config.toml
hidden_size = 128
intermediate_size = 512
positions = "alibi"
qk_norm = false
tie_word_embeddings = true
init_std_down = 0.00944
beta1 = 0.95
beta2 = 0.95
final_lr_fraction = 0.03
batch_tokens = 32768
train_tokens = 160400000
Each number is 200 + 40 x the weight over its row's rms, rounded and kept within 0 to 999. Layers, rows and columns count from 0. The size before them is the row's rms in percent of the matrix's.

# layer 8 MLP down, 128x512, rms 0.171, rows 73-127, columns 128-191
096,186,192,132,122,268,223,217,285,217,231,169,253,262,179,253,151,215,119,192,275,221,217,188,261,251,216,171,216,177,254,172,251,149,290,177,251,142,163,125,209,254,174,220,214,193,207,266,180,160,248,273,211,162,192,219,155,206,253,203,176,260,158,239,278
090,184,196,242,172,188,209,233,244,146,229,172,142,210,197,199,240,171,193,233,188,232,237,142,191,233,172,170,197,119,171,193,203,234,194,190,129,200,210,229,152,173,258,137,201,224,192,154,230,258,192,215,195,224,156,171,212,232,201,176,245,211,224,243,158
100,135,188,200,256,213,151,152,171,155,217,199,152,215,143,186,112,169,239,192,195,265,123,225,212,218,121,168,128,154,210,214,170,229,220,201,291,201,260,171,173,247,185,219,245,137,90,189,223,164,210,189,203,203,231,209,229,185,161,243,180,270,190,256,208
105,248,210,213,175,216,173,195,173,212,156,236,189,177,163,262,136,299,218,137,213,217,185,192,250,212,212,191,226,190,187,229,228,190,184,181,163,73,185,239,196,139,152,201,239,215,199,204,180,213,196,220,119,143,132,96,177,151,216,307,233,116,178,200,227
106,254,172,233,196,167,200,112,207,176,228,207,227,266,258,189,221,253,197,199,197,211,176,277,194,262,200,227,232,184,121,197,255,241,184,273,210,211,249,254,234,155,243,199,160,196,230,233,197,257,154,153,244,209,235,185,233,293,182,227,257,194,178,232,179
097,222,167,210,180,98,176,168,233,282,136,200,235,201,205,143,191,111,209,222,219,205,180,270,172,127,238,201,209,206,202,177,168,226,170,207,193,237,187,193,248,124,171,241,247,183,209,148,178,177,181,263,175,165,197,152,147,268,197,213,325,147,204,204,190
098,227,190,201,283,115,205,194,173,210,183,207,274,203,265,179,227,208,196,212,158,247,238,128,194,228,168,204,223,218,261,237,255,249,260,249,188,247,199,313,203,172,154,211,216,241,241,222,264,191,154,200,132,190,131,203,186,193,246,103,247,179,156,185,273
097,223,124,236,198,222,191,234,222,206,197,285,141,123,132,197,225,199,227,192,227,185,175,163,109,244,175,165,142,178,274,136,168,236,152,212,174,183,207,187,191,236,188,172,213,205,129,164,182,174,154,179,142,248,156,195,221,218,246,218,223,138,225,221,172
103,219,231,169,197,201,231,203,288,247,291,176,260,225,182,214,162,223,184,145,211,181,156,182,168,221,131,167,207,192,216,224,263,203,209,251,119,240,204,152,193,205,273,212,172,240,192,235,150,177,248,177,226,235,246,204,163,196,180,219,177,165,190,185,202
097,204,207,253,122,233,240,261,180,200,218,171,192,172,192,212,174,159,200,203,149,170,177,172,221,147,191,168,184,259,223,162,162,208,167,247,145,210,248,162,151,87,184,185,188,236,255,110,244,202,193,199,229,181,210,207,204,181,217,148,174,219,275,145,160
101,231,221,170,184,166,209,177,216,182,181,242,185,165,234,187,59,156,201,163,200,240,163,255,248,263,178,270,245,226,218,190,203,186,167,210,147,164,208,205,177,170,213,214,128,193,219,225,240,187,203,215,222,191,196,223,215,173,189,301,169,218,184,242,281
093,176,173,177,169,193,223,128,140,190,240,225,191,141,215,89,157,169,164,189,150,233,219,256,179,280,131,214,257,218,170,123,151,193,184,203,142,216,158,201,103,234,277,176,199,270,253,168,188,148,246,147,182,208,167,159,294,190,203,195,261,211,209,237,187
107,177,220,231,182,186,173,187,198,140,168,182,214,178,174,186,243,173,196,175,158,148,149,192,187,154,234,227,241,252,158,218,172,227,209,190,200,186,253,215,192,178,176,195,264,158,167,156,129,187,168,209,120,141,215,226,128,165,215,191,185,207,178,96,213
097,227,252,186,227,156,195,192,222,273,154,215,176,172,150,183,226,156,220,218,214,135,124,257,213,161,229,206,205,223,244,282,168,134,151,146,214,175,159,213,141,118,249,230,190,198,228,173,207,221,248,159,187,193,227,221,155,134,195,183,225,90,173,222,193
099,152,166,224,159,171,244,184,158,189,178,168,266,241,222,140,221,219,210,218,162,187,203,248,185,209,239,236,199,219,191,221,144,182,212,156,178,208,161,159,201,241,212,249,234,210,217,230,209,196,216,227,173,193,198,199,130,216,275,232,164,174,159,255,207
097,216,217,284,186,256,204,213,256,215,264,182,202,249,229,203,169,195,197,211,228,154,222,223,138,189,263,143,154,247,151,230,211,222,138,159,223,236,167,197,98,207,194,199,111,249,204,188,244,181,232,228,243,187,252,201,168,132,174,203,260,274,163,195,162
117,229,139,125,254,246,219,242,229,170,182,206,215,257,230,184,159,233,208,177,126,199,201,175,236,232,203,154,164,256,138,232,208,225,187,182,171,189,101,199,203,324,265,173,182,141,223,158,176,122,159,266,190,186,177,144,152,143,169,211,148,191,148,202,203
094,185,233,176,136,201,167,251,193,210,231,149,232,208,175,170,163,119,164,195,221,227,180,266,189,237,187,202,218,173,220,196,210,169,181,166,203,151,199,222,158,268,179,260,223,206,178,172,215,235,276,218,240,222,270,263,180,263,173,145,178,253,202,261,128
098,242,237,186,185,182,199,197,169,187,150,217,187,211,143,171,132,155,189,247,186,136,231,284,157,209,200,145,256,138,98,173,203,202,199,211,210,247,200,224,217,204,203,179,191,227,165,204,259,232,229,193,173,194,220,264,194,168,255,235,234,300,205,200,158
099,227,181,165,208,249,198,191,152,203,237,203,231,219,156,223,279,236,198,270,187,181,251,187,171,198,152,187,148,201,203,154,169,189,173,161,222,215,199,152,211,211,185,182,175,171,222,180,251,240,199,207,167,261,205,208,130,185,223,219,185,195,217,155,241
098,186,248,156,221,123,209,169,232,183,220,227,249,183,174,106,212,211,184,173,243,124,188,228,222,222,174,250,253,223,218,218,256,149,192,246,243,180,176,271,225,205,276,160,269,170,187,219,159,199,186,239,144,242,190,278,211,180,219,236,173,237,131,265,259
103,228,205,133,271,149,206,147,204,137,191,211,221,208,175,227,186,186,193,158,174,189,195,249,220,196,227,158,146,229,299,148,170,227,165,188,226,207,217,220,232,222,190,154,173,120,185,230,230,144,203,211,155,232,180,280,185,244,228,157,201,170,185,145,244
093,234,211,172,210,167,286,232,317,181,224,133,174,151,219,260,263,203,279,102,134,187,112,200,219,191,220,182,218,163,128,138,273,230,251,117,185,251,245,175,248,215,213,145,163,187,164,184,249,133,189,148,183,203,266,188,194,257,235,251,159,255,244,194,275
096,184,201,166,200,191,248,212,208,211,226,218,226,186,223,230,221,189,207,183,253,141,201,157,165,261,208,237,160,167,182,173,185,242,187,198,158,173,146,287,219,238,179,196,227,283,171,224,261,236,219,158,148,147,183,238,188,142,197,184,188,181,202,264,238
094,189,186,176,257,170,161,198,168,199,151,294,268,168,201,149,164,188,214,86,143,233,180,255,245,211,145,178,215,162,126,183,192,145,225,164,163,158,184,189,207,211,151,102,201,192,253,192,243,248,207,149,169,250,190,260,166,224,195,118,225,200,148,208,134
098,159,222,197,232,219,173,165,265,178,200,175,242,93,229,184,215,111,211,202,194,198,239,179,157,211,212,166,118,179,207,280,171,144,157,193,208,154,167,186,188,191,169,91,184,183,178,221,208,189,138,149,198,241,174,141,192,194,165,270,169,212,205,215,202
096,216,216,157,182,202,179,164,185,219,205,184,264,224,204,210,140,196,193,201,180,220,251,251,260,291,176,226,155,149,143,238,196,160,269,154,184,157,192,182,258,185,234,203,227,185,229,226,175,200,193,192,174,181,254,289,178,265,131,286,179,198,255,255,235
094,216,181,225,217,220,250,183,194,135,227,247,203,268,159,165,245,157,228,213,224,218,187,148,248,145,289,256,176,292,131,168,171,190,203,194,253,165,142,258,253,209,183,200,198,194,200,217,188,248,209,242,158,187,131,195,257,214,214,148,216,142,126,220,338
102,207,239,237,263,193,233,235,103,156,172,225,242,209,204,234,99,272,203,193,163,230,136,169,156,178,196,207,216,185,288,250,212,238,244,167,139,224,169,296,199,194,188,228,200,177,186,193,132,181,209,202,246,180,182,216,207,222,226,213,221,272,193,185,211
093,190,197,224,148,248,229,157,319,190,277,209,167,195,157,243,223,191,168,248,187,243,240,138,188,230,234,284,154,188,112,179,197,161,164,252,200,194,195,195,269,198,268,212,229,194,270,217,196,172,131,137,162,170,116,110,234,190,211,226,131,153,230,237,216
104,225,216,176,205,208,275,216,255,182,169,217,206,258,180,254,204,236,244,253,223,187,292,140,235,174,240,220,154,240,178,221,218,150,152,152,223,213,175,214,160,150,176,183,232,263,211,310,282,202,231,166,207,210,210,182,167,221,170,162,231,229,234,166,176
095,230,154,184,246,202,155,238,163,209,246,232,162,214,177,142,92,191,151,249,262,167,206,188,260,187,111,236,266,222,219,174,227,219,215,217,241,213,229,136,151,172,138,270,128,197,176,208,126,181,209,172,212,196,133,164,301,169,173,178,159,167,171,152,126
103,201,214,286,251,156,137,180,174,188,194,205,185,185,185,161,244,155,236,159,154,198,213,186,174,99,180,196,196,193,199,169,174,188,218,199,166,170,189,189,144,174,202,148,206,185,198,100,257,186,172,212,216,170,247,190,159,209,200,192,226,295,163,160,202
094,228,171,209,160,179,145,226,185,161,216,209,213,131,247,185,152,271,144,214,226,234,115,229,179,241,188,258,233,184,353,174,232,202,169,294,173,190,176,220,217,251,182,205,167,159,209,153,131,284,178,132,220,227,219,181,138,208,176,177,193,230,143,259,104
102,129,219,152,178,245,207,244,172,200,123,193,305,190,231,176,212,170,153,179,188,196,131,191,211,173,176,158,151,208,196,227,205,147,190,199,254,140,189,154,153,258,188,179,262,217,232,215,219,188,184,144,236,201,264,266,192,187,192,259,214,235,164,164,163
101,253,171,198,174,148,196,192,169,135,194,178,207,229,148,163,151,204,178,216,224,230,226,201,256,238,205,175,172,234,281,201,204,217,218,223,227,199,200,265,128,194,201,186,232,273,188,100,178,256,156,276,273,153,218,201,198,172,172,137,177,128,187,184,98
105,146,210,142,247,168,220,291,176,170,218,271,229,253,191,222,190,207,214,163,174,176,235,218,225,161,157,224,199,191,236,147,208,211,195,205,191,252,198,256,214,182,206,273,212,172,253,262,227,218,182,286,169,149,272,266,161,209,248,201,129,122,150,205,210
100,176,192,245,141,275,176,219,199,170,243,186,197,188,243,213,137,197,265,191,193,270,247,191,181,268,166,170,193,175,218,284,150,233,233,240,228,238,225,160,238,237,224,249,153,133,191,196,181,260,214,154,201,247,241,215,127,193,169,229,222,228,227,201,226
089,204,190,233,137,198,128,261,178,187,224,193,229,225,218,176,190,115,180,279,169,210,232,162,281,171,206,213,190,202,158,125,169,171,121,176,159,183,191,273,151,177,78,211,177,224,232,206,192,306,195,203,192,251,232,219,241,206,220,170,167,172,213,241,208
149,243,294,193,170,185,208,164,130,129,141,154,171,227,204,210,215,180,249,197,227,183,201,251,219,165,266,187,231,197,137,196,204,175,192,191,225,154,271,184,163,157,219,132,214,146,204,154,218,191,213,167,181,231,154,170,120,198,276,169,246,205,206,264,170
110,121,227,166,154,188,191,171,171,208,215,234,222,183,265,183,212,135,169,204,205,191,221,185,230,193,245,254,133,186,219,164,280,251,197,218,165,227,144,198,288,214,209,224,126,186,217,230,164,191,185,226,177,144,166,217,220,252,276,207,157,277,257,243,224
098,265,248,201,196,289,218,240,280,211,251,190,271,195,123,243,174,185,149,203,185,221,154,225,196,232,147,250,168,211,262,174,157,225,159,158,188,229,199,186,250,269,178,211,248,195,170,254,149,167,287,216,228,187,199,231,158,162,106,123,110,229,232,229,221
099,212,194,186,139,217,266,149,136,229,129,219,226,244,173,214,163,260,204,158,183,217,204,83,190,173,174,233,214,200,107,211,271,180,156,231,205,170,230,224,213,134,226,267,259,218,168,195,100,237,175,145,204,167,157,138,161,247,224,254,197,220,149,229,191
110,152,134,216,117,254,189,195,169,149,186,181,207,108,257,195,202,201,142,216,211,218,129,245,106,148,183,196,272,216,197,138,167,167,229,184,171,162,173,175,200,223,285,190,211,221,200,157,173,215,217,236,233,205,154,230,211,226,254,189,193,180,180,124,176
109,219,241,216,186,186,169,212,212,249,226,186,182,150,161,193,179,243,176,259,193,226,207,135,246,166,176,251,185,193,231,221,255,214,190,189,171,250,199,195,238,153,164,153,240,169,218,254,209,165,192,144,137,193,215,208,270,222,191,151,196,145,174,224,181
098,182,187,237,290,218,232,210,161,176,185,206,209,209,161,199,188,273,174,191,129,174,200,172,233,194,175,244,185,216,122,228,154,189,201,198,246,271,187,214,170,202,145,167,153,246,168,183,193,160,194,154,253,189,207,251,170,238,238,135,244,218,267,204,245
100,238,263,158,217,199,191,220,171,220,167,168,193,181,163,205,160,190,220,221,200,215,143,259,215,216,196,236,237,236,294,216,139,196,210,141,208,192,134,209,237,140,183,246,244,187,256,152,282,243,247,236,133,167,142,199,205,189,189,239,204,200,176,206,268
093,181,219,138,290,273,204,218,241,182,145,244,218,210,159,211,162,153,198,172,158,258,183,135,228,116,158,138,182,184,194,220,146,168,231,148,191,187,184,195,147,169,190,234,143,164,149,179,130,187,192,197,143,224,211,160,154,220,255,160,189,222,241,236,119
099,163,213,202,151,180,248,219,143,163,181,229,141,162,176,234,206,222,229,224,145,194,175,57,207,207,181,236,172,190,168,153,149,271,142,215,203,128,230,251,181,199,172,146,131,194,175,157,212,124,103,250,166,187,148,163,216,189,185,123,189,161,180,143,175
098,194,213,193,97,257,170,126,114,167,194,212,184,179,108,233,181,139,260,216,234,233,198,215,235,229,198,217,172,172,147,190,120,181,246,207,214,197,192,197,247,237,303,139,261,207,175,205,211,147,280,190,175,198,116,198,100,196,262,175,150,148,217,198,223
103,163,157,117,197,153,132,218,210,191,242,279,178,221,260,218,130,158,189,214,265,254,202,202,177,198,191,186,112,168,119,203,231,232,226,213,246,244,207,173,140,201,198,118,211,128,163,243,191,166,106,187,232,209,278,228,197,165,144,161,178,224,238,214,282
098,191,205,215,224,184,177,221,263,214,158,177,157,211,234,198,334,228,214,230,214,219,150,177,147,161,267,174,175,183,252,230,140,178,135,184,261,175,204,195,231,201,114,241,253,176,182,197,258,231,158,225,232,199,270,282,230,267,153,251,192,159,205,145,173
103,221,145,181,235,155,143,204,183,236,198,141,177,205,230,124,233,208,192,217,189,239,204,180,162,202,206,278,265,247,200,219,161,214,147,188,216,176,186,223,128,208,142,247,280,160,154,236,189,193,185,227,275,198,165,343,146,155,177,138,223,167,165,204,181
103,216,221,142,164,196,185,256,296,263,236,247,243,168,238,236,167,191,176,243,160,231,223,286,212,204,227,219,158,187,198,235,227,189,220,215,156,222,183,219,246,204,227,251,272,208,222,186,223,122,246,229,237,190,144,247,224,287,252,142,248,172,184,219,248
100,238,252,171,237,223,224,164,198,188,247,150,183,174,162,271,191,209,209,231,184,238,160,242,257,218,152,191,176,193,186,114,226,212,322,166,149,152,163,263,231,168,262,190,143,196,187,169,193,175,217,196,252,201,199,184,149,209,211,209,226,254,207,185,266